config.toml
n_layer = 10
d_model = 384
n_head = 6
n_kv_head = 6
head_dim = 64
d_mlp = 1536
vocab_size = 16384
activation = "tanh_gelu"
norm = "layernorm"
norm_place = "pre"
norm_eps = 1e-05
positions = "rope"
rope_base = 10000.0
rope_fraction = 0.5
qk_norm = false
attn_scale = 0.125
bias = "none"
tie_embeddings = false
parallel_block = true
init = "uniform"
init_std_qkv = 0.0244
init_std_o = 0.0244
init_std_up = 0.0244
init_std_down = 0.0
optimizer = "soap_variant"
lr = 0.00449
lr_mult_o = 1.05
beta1 = 0.95
beta2 = 0.98
lr_head = 0.0104
grad_clip = 1.0
warmup_steps = 200
schedule = "wsd"
decay_fraction = 0.825
decay_shape = "sqrt"
final_lr_fraction = 0.0
batch_tokens = 262144
seq_len = 1024
doc_mask = true
train_tokens = 804100000
steps = 3068
dataset = "wikipedia_en"
Each number is 128 + 32 x the weight over its row's rms, rounded and kept within 0 to 255. Layers, rows and columns count from 0. Numbers have three digits each. The size before them is the row's rms in percent of the matrix's.

# layer 2 MLP up, 1536x384, rms 0.109, rows 711-783, columns 288-383
096:152150159142053127107134127120196167102129132092125123103097153137097123134109142121070152095118114163095184085132130141142137140149088095028134134104174125119104128142162112085102180140176049104151119203077163123095106100184166144086155132112120071134108144141136119161169157111161099160
103:085132122127164102159042102116154172118115144137170099110124146105169166102156129099111146160153124127070063154081150163138070165107120096149125083139144139126110110150080141100204126110133135094071124161173118143129084135124121102110071148067171109105135109057158118154105075184113128085
121:178110133159092138081096149014144140128132124163107152129123124189116081181094148114149135117140169186143153065144153144187107103182069161108107093086132105146181193097164124111150148095114147129107151010139188126105151145116113124136144127112120122185118163125157139141116178106091097125
096:119102088156064184144168190124122169175140106122121126125131161133134144133182168218162105106111131115136075121160122171117162156131093103142133122127125098133168084190212118180172159105142110144156087113153103129155118073165151114115064098135081141144167159144145124129121185139077113093
097:130101113090106129136106111108142130119102139152100134122143211124130113137136114101127064155134066168115110146107120122171089082098141122125161171122211109148130136185128178128162101145183118154159194115123185115181101118110122137101181095146102136179147141146129149163158115101045141115
099:149197143144082138151200136131118119140150175174070071149147146132194159186143178107137148092152131143137078093170142154139091082183091109090113101129148112127150145159153147111069146114062108161150056099132198150179077133101144116117102161149130168173112103102137124062115102151112160126
105:119169149200182089115205138067179131141173171090144103122096062182121167129095175104156064059141115078065148113151130083149139103114137165066090184074115168136119152145073148093060094143091126134136102129142129165157125114107158124145137136063073141125144223127091149137109128108094133158
093:178110068168090131125211090127173120127110151091073039149124154174140189111101115188129132136114131106102125111145191149117115130138053134116074128162043175151140173102094138131176174126112083133151122123216153125099154182088100095089061107096116101094125109085080131166177144092132113099
094:105137142118199092147083111126082144157134098147183133083114143099088111043126159145075135109083148112121147169147080139157122137130161110087181121135182185102172122174100087120134151179109056089100136129150182135115151089106143176149124126079154133105143156138117176121155132105122088122
096:188094178112119084157139101081111125133161091154059089171146145141101126178141107134167127066190131185162161125222133173113162072116100139163064138135144118142145137139065105120093175085102136154166157117138130074145113105094098123191095136141088110107141081121132102134104109064116101118
093:134124123130118115135067113175105152197175145102083112111146123105138183092141161084127115133099103171192138113132081138171156121081112135084109126128162138110144116178105122115075127092090100126099174138118152149112081102180086174125149158175148118147136186087077139117135098183112129121
095:150208170147147110132124161124166155142086143168103108150139168065139114124101166173108206114116172129133101083167123149090107178097099105102165147086157111118121121166113164102072145136110124084067096107119120124138114136084135148135197122134130111135114126140058150159156190094173085170
103:170092116145125122150067122181175136152090154114138143115175096103082148132173132171164077134082117155132124156108111073103170089159162164136130114116093154108181117141122101112141221129138159140122166175118136175082112069145113098094088165130211097056140162102128159100129108088125167138
107:114063143136152142092096152128112134102108128080179117090086170138153115126100129108081124133175130121149169144134138146145058200116118191093112167149122117078128111099077171133134167116172117165125164127074131158164158077114158147137158089091158189154079166213099158082132125089130091104
107:155090088138137111167178058140131122097138134136193092116140103089133141133136175141138105095129133128141102159113135128140114131130114121158130087087150086112122123159030109146144115152174124072179164153109139173098200153178108160144155082142136095136149081087172120092103209144154179138
097:163099093122105105174092048115168086075108099089073092141109162094105094138158111123084130143150117136068122153034134119108167143119188105180118101142126091150125135163139153088191154136160199091103136100126164140137110135143182138129120128110118154091097184104102243110074156073128151161
115:093120122149165037122158086124136154186116168054118147149167065117122131142136144162178188141156114163133151132139134107155159155172101147138117179087150164140080129093215167113181158090082092105183176072116146105155135123137152097195192135142138136127105101103190163105088133117056167090
102:111175082165103095093159121183110109109129125119120096139103165133156232126113096144138139068080143134134096142160148057194064097167116159151115152059174183162101159129137074088169123116142099161190199167143139109186129089144139084109152136163077122134138065123151122142102105117088135116
095:231115111138125138082105149152149139121137171092155166097141080145119156123176120114140076134191103163159119099170121089184111200130145173196170113102148058104198105200130132184149147081157115093151147103118119086116077119141106114165136135125187158078149112085121119132062160143100066117
093:123147108152129137129074046127117090148115188092129203161074136155117137123125135112086110144119156146146113168163132130157162103111125089156105150026114173100114131100117162137079104106093133101115126094139119095085182096144105095153126071156076119122112099142043108182164109077154133141
097:187089106149144160114138133135134149142134099171114117144171151120136094112142134151139147132170127176174136178093137080145155149160136173098161109122140028113101136143134143076156099126120191154062138129095087127069127118134116059159192153137124124155092142098110182051105181172129137091
097:143190157150111105073161116152178146087158118092118186110141155076122146112141124135104148143157114119137146085089131188142160135120122114075094132070092126100170117140166157072142103091118148061154130095170163120149027094148145101148090138100142128091160132085105153128147094122108176142
100:195114167118164079138112092142182154153150106147143072110106140116117070097123162099145114156138087152107158076104145122089071183116120154112212073127178124124189169186088097149085124152142134134147070104098133144112095169119160115138139089089063145118112096162101124131178130150110130128
096:086127152089123084073143111119160155194153122183059098087135112096085139106135147148133152186114157088102144142125144127069072176202157119158155110190153193104105113090187139162128134065118132117216145177093086057138078143123145088121115118176113153138168091088163094180144082145058156142
094:087144136117104142147133161122186134109139091087147113122129155124146139085156114124112101149108163156158120161105156124080118103194157093150136086140101153137151115210085124167119103141120092108113139094171108120110159183153127159119158092166123174154103153128153170125176167126099106127
111:152063138103155110125099109096188114125091130129094147145114131142148089165151123098158094155150125133119150120038103101118164103117211101167127083122102152087191148116158129230117140118153102073144110128162133081148227095116127084140118150194129119156077161122167162088143137087148119151
104:147095150133110141087166192123063164113174127162156058127088095162114156117150094140150149137119133089120134165144073094155152140146140129192136136123135137160171221131147130121115111127103069163111095113125097162151169097113124076136156146141116121137171095119138125127089101111086177163
105:127084110140163124168162156092106096089129127145119072125140114094156151156134136094099132129098142120052058100146100091158111173128067094102136138138099147071137179118165172138052098190135107200121106127112106142140171148169127099110135095122117093143081143065129138174092123087161199115
105:135165114173143106124140163118136149070131147083126155138180152122142117145154095177119167193161155101152196096125117107207130148104088119221116212078166130170148147149102156145107082129082117145138114151071094108149153171098161109112109093132110131098087086126169064103072108146135147141
092:066144097117096120091146111086113138165133080176126117115184101128092096117163079137146136084137132143122159100122118150113131090142101160143131089146163086143159172173158194166134139170118132095078127113157169161127162149126156091140120126138100137167134180089101074114138155101127182161
099:129119132125115086079109146106160128123174132103127077133176080105087119163165113163119151201171156178147151110090130190085095190159026127128142109122138103121093151143161146160136159144100137143121115190151141115144125108163107114080146086094114123068147136182104122079159146140097104107
093:066138077102139139129126124137138142101147101129080162153155142179169178130127098104121173078091107154138104095074074143136148088100118154101134096109125145091073099096130138135134124137094173127102090150097157113062160107129138101154116157111156152125128129102123115107139149144121126098
113:182108101066140093130134159123142129141094125153100078071085133151150133074106122098132135113155151092176129090127140111073088095161165110145120076083141171102131106049136106140130142117188146108154095108092129111112121144148090135072213167144093124177193171102165077104147172150127164113
099:158122134102146132141085154152124130168179151109164129135169087125108128125156106110157137134119095106116121135163106189162131138095137161167094140140150111123122097085146127152102149167163206112205130142093172134161090096140158093156093184146164103094126148078147145132131075180110193143
106:152134125066115082079156097084065122117203081128076163166107146103139111146129133123098102131126137077149123112146133138178127164119106127129139169110116151177137165141131210136137163181116132084135128124106111134143104101139112096189120137132116108127078180122113112097205168092140129126
097:096141116216059096135132151145069123171103112048160159126157094168075143144123151159153197095110067142139156143100183073154088133170162118138141133135107095116105126133154129127183144112083135125155097154151169137147128139162119091134147076173118164101100089097147087118127155155127122188
098:133079110105136126120123131114183070091114097142090088087120088123126131140169136127183134133153145107141078115147095066159175161144051096147158090105134079149110133164123099121140065134095130145150104236121106157102128087113160115036123141100130085053206146130129145137135136138164104131
092:111152070140068109182116131133139138105153166137131176156095144172115115101143138135147112190080139117044136173141131063136126084100091166108135107148134103149126184112123120166115128172144158118184125139109171162091104153152088140150128131093165166115198195094059121042110114119148045043
100:140157114138117141135100149092099125103089103149098131143091144174080152081157099123136120117119158156141116129161172139156165082102143152191043095138124101087107146130126124054073143163180189143113140151139139114116057124088160154147162142106166130086138090175105148048155143091116138113
099:108089116093142121093096120128079094147102123118147122079158123159093120123132107100116146119105095150127075117134110079134113144118098085113136086161121113093132148154112075209155183147139088125145106120110153142107108115130093113145133086059111112199140098147108122200100114124135119186
096:094141156090154127066150133190118093131127105126124127143152102152165138148160124108121152185139108103131179122123171080153161196128073125145126123062089153109105150108088141082089157078107077124132107170121128138139114126145124152146166142184196041109075108069161111079114107154068208133
100:178183104127171097156165149153153112147102160089077154171107143069142154090137120130136127094094139144126102098093076137155158116151074111125153175118134136116091122096112149107125089131194152215106108086151063118109150171150157185195127128101149125161161117136111117094129154078099142092
098:189140101083094109126155118177129145103111132177106149096161127114092094098117096063180131116135202100112161131172202145151129098133087126167142128148180170092120092126138152137179213118117092086143128128107127071111105034146140207135135094112137118137110152146140084136169115126085155175
107:148104201106123155157153129095107050121120163099125101092183081137120129158151078111105091192119112097169144154104136134136161193136150130138118125138113101138178154102129093071106130164132064162186133131085143140120196120104127117138113091135075131159093126150150111154083180169175140134
099:166128150122115117069136159146143173167088118118120152134197073064108149108145100163061084124158133153183115176115172142150099181182171189149201098073115157160087133174124105119131118118088150114107226110142114114083103105178116130158142064149116091158112127149126172123116149069117159147
101:165135125145155098073191146162087169171139061125085161180114133109120139112151165156095121099153113126155124100127195137146139109107134154131135053088130186137151153132078164094155131110131120165118163143157102153109117181105173150159101126201142138158122100117119088125146117096141141166
102:090094175157128132118089099121096181156151107171152109142120104089126166116168109100134116146146082139175124141156099141148150149162083129152122176099124174149150148135121086155123139174096114116183159122152194138041116157138144116041072097131165137084177118153140095170104079125134199166
103:109163121202172125117136162128122115149099104094142138105068150142116086180162155106155120101134138110126099143111100141164118142151148119151176052211125148150154148138149125094144086149143197107159182157132109104069105119141162096092083127126128058163110072140125113184118101154102164115
101:198104140137131112190069153090159137138130111234110132129149102122147143163122161106096112098138084136108087185139146146169170162099138109149139102119121103105143097148119166156094125117137151149118130096115178119150134164140148080102150149121127099138135121096137107178130118049093115183
101:150121120152180149089102131134095103143138186139139095107144108125098138156143160145130150131108128157129139120104150069147164162102057139153098122121159121146139174163182143101099077111145137113160103127087153113114096144119097149120120090175153133111157177117155109177137147075130083169
100:092191127134061142118125137085117085103100095095112074126125121079120105071109135136142121157113172126133107129103148122121119191107104118145135158119105104147139089078181155115177114196165114169116125164153164098124157139137107103171112116149120152111062112131112126105056089138140095130
095:113153115099101171107125099129139168148105186176047135118138118047130174085061138093146168126090079063120131160104148138120076092166165124126120094081111143124112188121105151144130029164059102065105104144123081165151123099100122109133099090141057173137123138188138071214163149118179146155
115:215141159145105083147089110070167169092116135114110091123089108118089158159156112175104094194171145145142150120083130147095130160154131121109181127140148109185069178164090153156129091091134058101125109126202098143077119117145122166097092111144124124115102152096146128126176139127128047130
101:149111155071089107109127120142117075117126138167143144091135108208102186152081095097156107104108120156063141141150132111181131143094139089147106146108146173117127145113101085145165161102178094085136140041105132108152126169171092129101091114116105142097110073127153116176111150089126134136
098:152132150160123075088087109178080099100096152165136093067159168112100075169115189151153124153172102104083143157104177113073143105132199092108122167139133148154132111117157131113169117106160128098143108074187132100138095107099129120166133140133148140155159163138156101174118123122110098143
096:084130118176191122139127154147140082149127135124083090143161064127123148191115148129108139146124133142070114128076236113089126091155085125117126128113119148098184045137153139124126179145165123137132141148149098060189142090171115094129107115141095122105170099149148111180106176073094169144
102:118158157194173150174129078154210137079116148164087102128143135080193133104102095167131157103128153109165110149147090156089108050118091104152100121165128109127183122108169096147143128128156179098167161138149088150186146122081139146109131093134125152139069095095121142157119111083119137113
104:143158123156145164103091102202137102169135151119058141114122141122131142101124126132135151085102131124122131091157027143136147098137127157142145140185145118181173105100138122149185145093131117133129166115113094167109139175092178064147110150177133124143137135106083189185183075117125132128
099:181064088097146102113226117136097111177133162129127173106151125123124112114167152089143138126149122108154122142142163125160163131160092131107097166160162101105147142120148084201137132124083123113123142127159125144135147191154128173132082100078171196104131125084027069093091118141159161153
101:092119154141134135121148128141172109177088168129137127145188125154145157140123181144070126110178144119103218066111137148099128093117101164072149087093119109115160096128146142121139175103063162114135107130112126088147059139163129138077107050140142130110137143119135169107113104094115192161
100:101092128079119092131099142162136189114125138107159159147125161127197058078052090112135196147141094182140113123132136169136149138116123134095100120119113122145126176083138113110141106182132160089069141138061139099089037093127144117097184138132137142184140099105116136109157133189114096115
099:176148175154152164017173137128130140141036147093176071136143058096132114136143124121086111123127114066110156207116116120201115146112138128155166113092132137051106073138106155131155115146148166156102154075150123098129078164149157092110139136172133219136145112170178106179162157136064193135
097:172133116159108110133119125074079116117138111135119105097097107074111119181127145195146131156139136168190116116106170087138080110143143176094167147074196152135060104130129122159147084155163142145072171151124143109124141136100148157150174063120119161151132169135112094170064133177082143122
090:101108142160137117128103132112103212093170144146124143129113089192215174096154085166095157123113157112191115144083188140146105110121159144069196068121160115097125148159138137159084189150141147127075148154165128133126161133133079064165112110078108067127151088117104091195095204130107136148
100:113174109103130122088103110140069109125066092143046118103125142113148073122105082104192163092143111166112088136128168134100041146124090169115151142111144117114174092112159136132120186072072136187109160109049072141167079149138141157137158123083136074119062148152113098108113174084167119117
096:104171143105139118175144105126167109158110129114129120122175109039108089092107096078108149066100119118121155144118138085197160163189102139102106141160157096113087126133097149127138151159117120154091137092095076128157149099090103116111083132133122090097127115158118141082151092116127077203
109:090136148145108168159139151112120163107101087173120124126130140128197131130110120195132118101185132148125133082109192143132158135164126129068110172166158153171128115119158220090084122092144107112145098118062147106099158180125092187078116065118133120126103128077074182166077149148071169202
099:183103112097129136155048162099163139049134169165105157143171138058116126143142139116146134089120122130181129156147083109160096082133094138082123156082126079108168147126117107096112144133094125128074155150109151161148134129097098167110155076163089111129104106175124126173107095101094096147
098:193154135127101118108058093115115083139083154117074126147054130178111130086142176147099097134158196106117147080062152134097125169134115120138118113192155120117100105107127130158133127148130185151092108159145188208107126101173144169127079121172106141092112136165113127143158110138180095066
097:097112196073157156139117131098108133077097093179128114118197142055100112100063104166160117146138092101167089161130139080141108123117180149118097137099103157153156091120093138201118090132108097122123159103104142191125172129101134114090076089075081159123146177159087099083102112098135131169
093:139132101133098070169175177174137101155120160107145082178103144182121119176146163181109090117137135175073158134093122105137101110104105124156128120126142142096108159127086164115156173144160112139177137155063173108137184115143115121129194158121093115097158112183119161112153135127111123160
095:148077136077156172092091146187063153126164118107157095121147099158087151149067126166114109133121140088107139102167169098135114173144138147149085107126106140131104183119159057120129134132095161081107144149100085140123143119134102056109131186134149128096101165116106104132090130153119133118
100:184127058100132103162149149137182101153132084108137085106105065100166143123151125160118110089158137139129108163121148123106164062170109151088109110112164126138176136156115147120140137048109127149136105126037184122178167162118149131068161099195112166104077132113116156098096124119152139125
# layer 2 MLP down (transposed), 1536x384, rms 0.103, rows 711-782, columns 288-383
100:140122157115124125111170096142171104152170147061093144123129110106171183154138112073121070159147098177091065128170139150152152164115069100147050127104105110156180094100122100082129113150141133100059068114202079117071150102134204111079127107128148222149122114169156105143136144133130131081
106:127127130161160121143130137092160114081117126148133142094128129128126154090129131125160186073105178144110134135074101065107181137177109142095108124144120116122189126137076088123123148207142073067123176185064095141127180144125070121115140116162123115133119076113102160156162149103129079185
121:153103138146140153170147083106142086147139139123150067161113103087047129110124119086129120121121146134118111076133142138132056178131078171156152120120153138163135116109095129156124155128131120175086177113103111085124142083162237080090135126109110114169113073123067148189116125112152133198
097:119154193123132082111106132145162108097141132111124111139110126161128182158100101093144157120182143082127113156131153148135149127132175142072149153094144100137168102088080187118136142096193084104143122122071075077143147141131175100173200113120179144135112110158144112125178108130186191115
105:159160143161084125128157078165193084068133144114146163126150159167114134139118134031176120141124112134171159094085086098104154131122104165146147114162137152142091050066211100123112161113054176104152138090134085129154170168142156144105088173112155113139112089156110134144116121119107097161
098:098048117092213166132168117120141145128071146121141131117083157129134123121145161046127107098127105192075110161168135135125115114110106158118170116130110153082153122161054108117096121142122126153098151064087116171127169141122039099012136157088087145153163129126121127075121142113137179151
097:117121086153176107107057141167104158077152143128128152119115185173181115129103119169102181117148134126105118110144116132129133149131158080153146178093187143138151178056146099119149202116139155125147165108124072128118160173106139103094168113119138170138179113131122105100151144137141157200
097:164076110137074093054123074087150188146146122136101134108087140114132089176097118106071133130177162191126153074122102114145150076125157129105127114152194159080180155115132123098142201122142084171139162095123095120015138133088176149112164141142146144162102233139174163148127131110119141099
102:099127112165107109126094124119173129097126164136151164071127085121102078091169136115201098181092120126104155109113108078111102129144180147080125130132129114122206145117170111108101112125091147100126117154141116138130172128108168134195097106156075158176092196116105110138157124149139135149
093:130169171117113119136113116161117162123086141048169131098102153138121158146116190109122113139109128070148096119070118078172117172062143115139125133169105107170174139103122127100119141126140082143128065128097142122097177106142113126100111096085148141045186180102115111110133125087123124101
102:129114187167109128124142120149089157172078101165152137115125125073075131137074120101116126167121164156153118129097146129111051158145171090142125158113134117160131107198073161117116097145097071118119146139077189108186078151120143142103160114100110153174061136201160154126111136097141143126
094:128146122106135122155139170132094172159151109140161121153163141154069165146174137133085130071183149151132172154140180125132094119216213114144071118111122125160123121118107134160078129138094061120177158082218137152075139075160054039118128175174068181156138151081133119157138161133152152176
099:126148128146145105116184145113135184159074152132071118094101183071078064113128062117129123125106120171205079098123132088117131091204122155086086152109130091124084129125131203129073112120128202184176144161095138128142114045138115095154119122149127100114132078139171124136131138149093162138
103:166082076117083130152164130169081170105105136123140175126143135140158069129113105096076091117154145040074190080140082094111194074129136078155093133112097173160080136152118189147187092133086177159134119148154110113153130102201124091169157131124135143184126092154168151126123074156104117085
096:065136079128106137169091168108143179136126108128124124106139120154165130163095148098096135187144069139153132127084122138113097131124065101123195139136099107115106132117156123116120175113162146119095114112151068113139066107099125130129020153084132083121122188185129144110119138144181084114
102:162120102118088106091078157087149085153127128082121135156198127101030112072119198138094171173158171104156125119152119050202170094096140124127093151132164179116135163142118163157132111058112112153098159122093169078109084106150153148154102074123136107168085112141055126096088166152038078118
110:123118157115085134122127109160146143145134173151078186165174090123144153138186118128129106088190137147151149144135103178149156143097140186091134139145107119118140131170152188094124101148178179097144157209140092158136118084142184171147082113101138162081098106096130125120090060131091121161
099:129066160129148108082122198177189093165150118136207111133107063092077093085125127125131119172141139114110105129159117141138129193118110101160078116123134133127104115197123143107108149160130144083108111113153164153161103133138092136084143200113141110086075125175165096125150093154196119140
092:135161144136094108112156175074101066147148111140108074168134149191225138139126037131125123079137129048100125112136118099156102118087135159133124099141127114150140156139103142136154126159134106174115134139176093134088182069121098077119101132141127129170153156080165177132087058073171163123
095:108130166130136106109163128147095183116128185099099146163097133153144090125110178081103116078107082113097112139099127156143108168136122101093160121156166068163156106178060076143120165142094092109121166103111141186162103121106175105184124081086110143140216112112148129152143116098198148150
097:157195120083140161126131151120136156136118074212099154140148102088086130127112138087108135136153113067194103100161147131137139067123095124121084174110153144135103089180116150132139129095196085154188075130150116145187137085135132163152170140123189115129155081106159144101127058172115088150
102:180186133079135097074103190184108141109135101148039122055131119163128113144130138096083155160105174108143067133162151185155141164118113113122116137147114115159098126186159109103134183092173139133154089145112171158143094130121146108143096156081121176103193191124108115135149150092135141107
098:095105116163161172149146118112130093107139084107127086168117112144094149160141156075118175150129153183087100110161159105101114089161095186139127142136165070110067127141103176042087125099119145046127116121125115149059136139115153096151115166105107179170084072067186157138124058156139161125
093:146180166129133160117173139131070149143162151116131141148120148117102119093122164133150084110074107162135169170089146131184103117159194139082120118113125118124091144125098126088145154137187118084103130071110126142152133131142081163123111069088175186141077164120076149157115111113135079072
101:080108148073127117136149157113103205124172179154122155145134073105128139171138099113138130157049172113120144118152156124187106124127100164155126178117155118122098090146147153100115100143125170130109130132120129139122107137113111125109151156108172057154147051150093134192097119094087131155
106:058090140088116129133131118143094137127133111124104133193179127093146076125091137151130082151129190121095158154177137147191083137152139155097100162108120135117115070153099151116170141141107155134088127202105123124101076126127170137119079151104189134129119121130099109097112124134147179108
102:125127110127056095140156127137109077152091136110098138089142090152102083145145174106120070071108150124091154150140073199085117142098173157105129121178155069182133055145155126151156122089104143175141147177182107130105088084146134077137123149089113125128134090133065131129102129095086137130
094:146065176125088113120130107107117116143125158116164160074116139219127126123153120177167109161139185164162184128175108154081116117164185131114169128107177109155185170167135081112195155080109182069108176110131162103146123143061099152134098135112128134085133094130119121114138146166108115063
100:132108106070167079086108078085134148105145147150140118092089158113172086120121121100109113105133170198101062151072086126124201125104115155039106116123121116108084095133084148173089194143171112125042083158172135101144077127151158135111104037146127145111107097139182164083139141113079108112
097:141151132109099106166150137115069110121090068178086113105124075169181126129102133159143147157108086105051149083140121130104118107103111100127128111035123111152141165159200088142056093127160121144081146187174134100132103065088076142078135125112140228150173089108111138118108187149100125105
097:175097151098123150117106136135138149079107119153100090130102143166098133155149106180158128170148113108094091173137153113146143162092131124146117133125125083084178074180167065153111079104146081118115060111136130205099139146100205091136113129086083139142142126127145088065137122081175135170
099:042153133196149083112119154157067174166075083165137122096172114120157112163116191181115096131115165042109115105118137122105165146159108120174101092116143113139120137150083098148095101122113132126164085138190088210109151135183038124138169139094118204052187121154112101108112107093117098109
096:134137117127114125109100148150092104103128156146133099165170158129132172142100090126132102107171040082150191092153096195153116179114110075184093110127153162103149108085149135132102120109166169172127112163091128122136081170069143174172136155104160134128102136214119173094121160142162122177
098:125093148120144163149052127169189174086164163166143132163132091108115074128078105160136120106141122132136138179142171140133135119106126145138090169160078104154130111086133117165124166171167117140176078162137103109097119065124022162107191117060110108043138133090127145171061129137122136185
096:131091163129134156180109117137145166153098134072108116116103169191154114104115129105129089098140088121110143168114078134152140131094114156132085136146130123163080106140107147100085112151105124203110123099143098145133144097084142139116127119156129099123108083092135163165089148159158074108
099:177136118151105177124074121130186149145180156168126121140101095107104126126145195127100081164187169136178177179153101119126100096126184158099139130098098123105148144092154128124095173122138122158128122129170122094140104125128095082070171183100140140129125152158108143131134082161140131178
096:165185135094145131137157139156120169151110138109153203116092182144119126177062135121074161125149202156163084152104163193159161122100148132122135138095157158113085136135096135106182162146168122130127092094116097083149211139123168098158121204193124113118132113109108155171143171122035117185
095:102136186146110098074116042146146093131116156085130052125139150085179125173142114168075153136128157186138064102129036221137132140110169112145140097068074099127114142099146122131155092096150158166125093135121130127085059153124155128068139121132138128140073174140101187179118149171102183155
093:030101101136171124173204094144124090134183138153170078124157088124132125117134104193161106104138142099121080115055070105103104095113134156103121147165066153147130182106113159121137112141140152098094145106077082072110111135118137142182148102140205158187135097092122139166123129139182108122
100:169124152104157135068134109083110216158091079178083198177133110154140125146142138158114184156097096107097098133108064114128086105059126139154158174088101131120101089172059134165119123092055130137148162137086161066093117108134113120068113144105130061134121163155170108120142144117127137092
092:158192136167157108123113139103153121106099127176200117145152137130082093098160128089092133086123117174147114124206074162103135086116117144150108085101133167156102118128149106146101192113135156144122101129137084133137157131180116156081054149107075197101159166128130126167198135102142132131
106:105173058137089061174163120150142129119167183095130154173110132068129131128078172081135114126159109146117118139131112170148109061107165136123127113122128127134155120175080118173107141159180105137120140109135078163085162080180221120059210045160143140117073141167072108061125130118142145127
098:086120197160129164100134145098128136135137131141129147134110150133113149133116134128179161117140096131120156219110164148068121147130143197157123132160128140124105113127132131135123140142129108031115148130156142206190149123117132139112095145130161078120065146142101101109107177144203161122
104:053122105169063084108097026129161168135112129097163128151123097088163116125209134127078149158136105081124118125128088059140093222131177068138076125081162145087167148133164161096171133144129142089142154119196182162179111083093091101092132153158125092126113097137097145146121160142131125165
101:100109152113108079133149110075128104164135091144156104149120128072177135114073090094149130137138092090119142138155137148079190115115164120102114116091176122134120144145088137166127132157206090103081063078121158160129129184138071122155111116125121077152130141143169101086189116174151129064
104:090115107196142120133146163138217129143133133116115156115162135108182109090145101115135143042139116092105113186174198180145114141139124130145171056150175141061171200102074129161103103178101101118203191111109162091123109145137107118119140097164135118172138118118139090193118130177130152132
096:111139152079120078127144136149156151107084184112108175174092158090154143173137104064111163114101134139129178144112151195152111102147155117121131116056099101063096056156184090169145129090176079139162156138093085112112102130127102135102103157123164145105130167112123176155076162186161126142
095:119117068148114134053139134082121115118123118158122183135097176131097146162157084158182162111114082112176145117105123151027119201146133096111108081164162096069111126110086095137177106126155142138113201118111118172147094093141143170078149085109140136108119113113155123175152083139143143126
095:123167183138167143166123120100115053147080080166126138144140175074124101108093102135133139095091090094116164080115175190130082133177072146136061118129160116179131175169115135127136109174171129131191123173100062127126119119108099117136141129114174134129114086038108158102164147088133080189
104:107072102144124155096181130126203119151136147113164150120114108138116149134177089146174094107125110083100114176194159124084171143128082151109150128116147139139114123141141083095066184219118140104147155158178133149089095120105096140132159182132100069083105159140149140057083142103131138146
100:108170134111080100134078113113093116142138182133160184109121146101070153076139101147106118153110132141104083138106134147094152102190072086058112113162112168109077175106119169136116110145166082123128103132150113149075117154096139081086191135130113116113104102101200128097134141131136152192
094:146128130139119123125138143113143165147158135179153208113131142187172137179149093104179145114141164156142110063113095159075187109107120167090144165102111131145071093136124119153167176206150096126116153125109202112141122149139146062146125186144149118115150096134122114127147145109045125124
115:171179145139103105130114125080072174095079151122096132160120177128161122148114145191144058170145135084165155110165093142145139180156099083097190109103148114105083090130127159123173103119189118157042116100134088233151122115149150153074156111103154129181140117130112104104197170148097120143
086:052085151083172118096144071180109111154100132107123060141052148133100134087100129116135160162117081151177117080134122185131128159117092132132148170131144139096094152129189094117158152105135115188073140075104064134124084151148089118145179120111160122129186132160145143130112127151192186086
112:130121164179090123158119123107163146056128121163079103113174149141189126155163125173111108105131150130134158183103124149146100162188157041152112123108127123162098109107092124114116147155127124149138130102090187189102135071091099134090139122138153179051093110057131055115181134115100172150
104:163163079167143111132121133170123131100071088132105125124147070086086113110084098084070095136093156137110141181078092102151202059142165088154116128195120150139105092201204107160154120210078109137111138168114116149100119146176116159160124126114126109157101088105108186128135143127128133094
097:158177125145112125086133136108079168167130130104078164183070074207122137107187100157127103134118120156127159117120150155135109066075122168113136129121074166181159084161131179123194154149137095150132139171149105087092080129107106087093150189172101141162120125120127098072176135104135152111
107:077108103124126126101134115133144121155135151110128088116142145031190116155146114146172106121182153116154141139082145124111135108101145142107143144097133109125196196126180064120147139177141097154157158131148137170129164079103080107164137130171129135140111134123103171126170124070068114200
104:101175137177140144147090165121146123148121188126094090094088064152086161149145150125089120131130205116176153146116107110166113057086125154152133080084111109104086184096102096121046076164071123107136130159174087117126106150095149128159138090154109099146142090136129089071145122141120119085
107:170113091162134102178105202082057139149150107166062123079185129067098118165158135127139087136077102053073150134077142133171141112119107127196141133134113122144154103146167082195111127123181099091121071148162111091146145151095231110135132075140130141101154108122085100150137107107171125167
096:138103102103138150093124106114096128127202060190085136131173072114086129138109150135146122082120157121135061077103119095071137119173157093138118177089116120130109138170043152171103157129129112124160068157157105125103161091202026114148094152075131128181114105160146126148116157129127094117
089:110121140115160136228078046104059161116140045172133098105151159142186102106146115158069141059110150105093085057171084141095137088086177116118112168180156128182084095146138103122120165137114076164097112115115094115070128142194056156143081164097140102150176091129080102097159141110190065085
094:111125152131153166148158093189119144110162157154148129091195133165113114119126152133122125107144100143173134166129115163123157142148179152112069143116104060118187103078135090115137152154162076140207105171094163098180109099175164135138175116133116161129139182103130128115196132140192152120
099:108092085111137081090134146151105115089139122116096169177128118154128135097174134197164111080159154126088064177208138203144105147115177136111076206125073109148142132135122124116203166137100084079151113099144192145132185118092098146172164158164113153107109148139186078113157167137119127106
091:176092153127123125197160097080107204123125093145184122179175099140065149132103177122074123152087115126189103159135070193130169108110072072190070090220122166149083111131139120129107093131161136084122111161197154081084119118119083146116076071111108110085081079145104134150151066135138132131
091:103144115128136107110138146090167113087106151098164135095129118144106114144128138138108133166079119123149147098177196148107058175105127205161095162130072148105172093050100160187147081107108132083134105145112148176150176114175082126102164124094135180098107122122179170098102130107082180162
104:099175120124156139150111072129083115088135130207123123112108107159150140096071103182149158079132084129111182100133124133142061059116123071097182119142158146129184141150101103120109089118161068151141158090157146166065125151146119192106153107161046107109148137162126132119105123154125083136
091:123167138132106138108180139174153125159055123147127105161101131146205129076103131113136151123147081076080116131165146144139135135140179146141142108165095211121135142085144162105102115113161092145159045075146094124129177119173125135118151159095168135110142104123162155166086131099134125092
097:159127106097173131153118130096134115117124138086084108130091104144112160074169097143157175015189134113124105128119170107097107129052145083138100088105155124117107115123142101126114123069107143083093128157153120163104149140178115144147152028142112154128167158107122117113070103126131083128
094:109141100180131067135089162101121117079105069058134195075151088100078086144148126108089065136136131158075082133150136119115144129134111123139134147094124145171070174116137195132149147159148113134115168189140069093103117139112191089104194153182151119179084114153201127185159138144122110112
100:135115162151114158138102146126145106149128126155046112124136197113128110156132119158109101134132145090073184136134121102164150167103136137164157129174150146089105128126183180101163116178150073155135122133169144185188141170142118150181181062069186147098151143142105138126164111078130133130
082:123093142145141115184129105130111158074145117148130128142106099141118121159121080174107118078135038118167099112087121179137156127129122157103129196099105134093113097134147127103161105121109114130168107083163085098104126128077126112131147108101158126124134088131185177126151137132159129167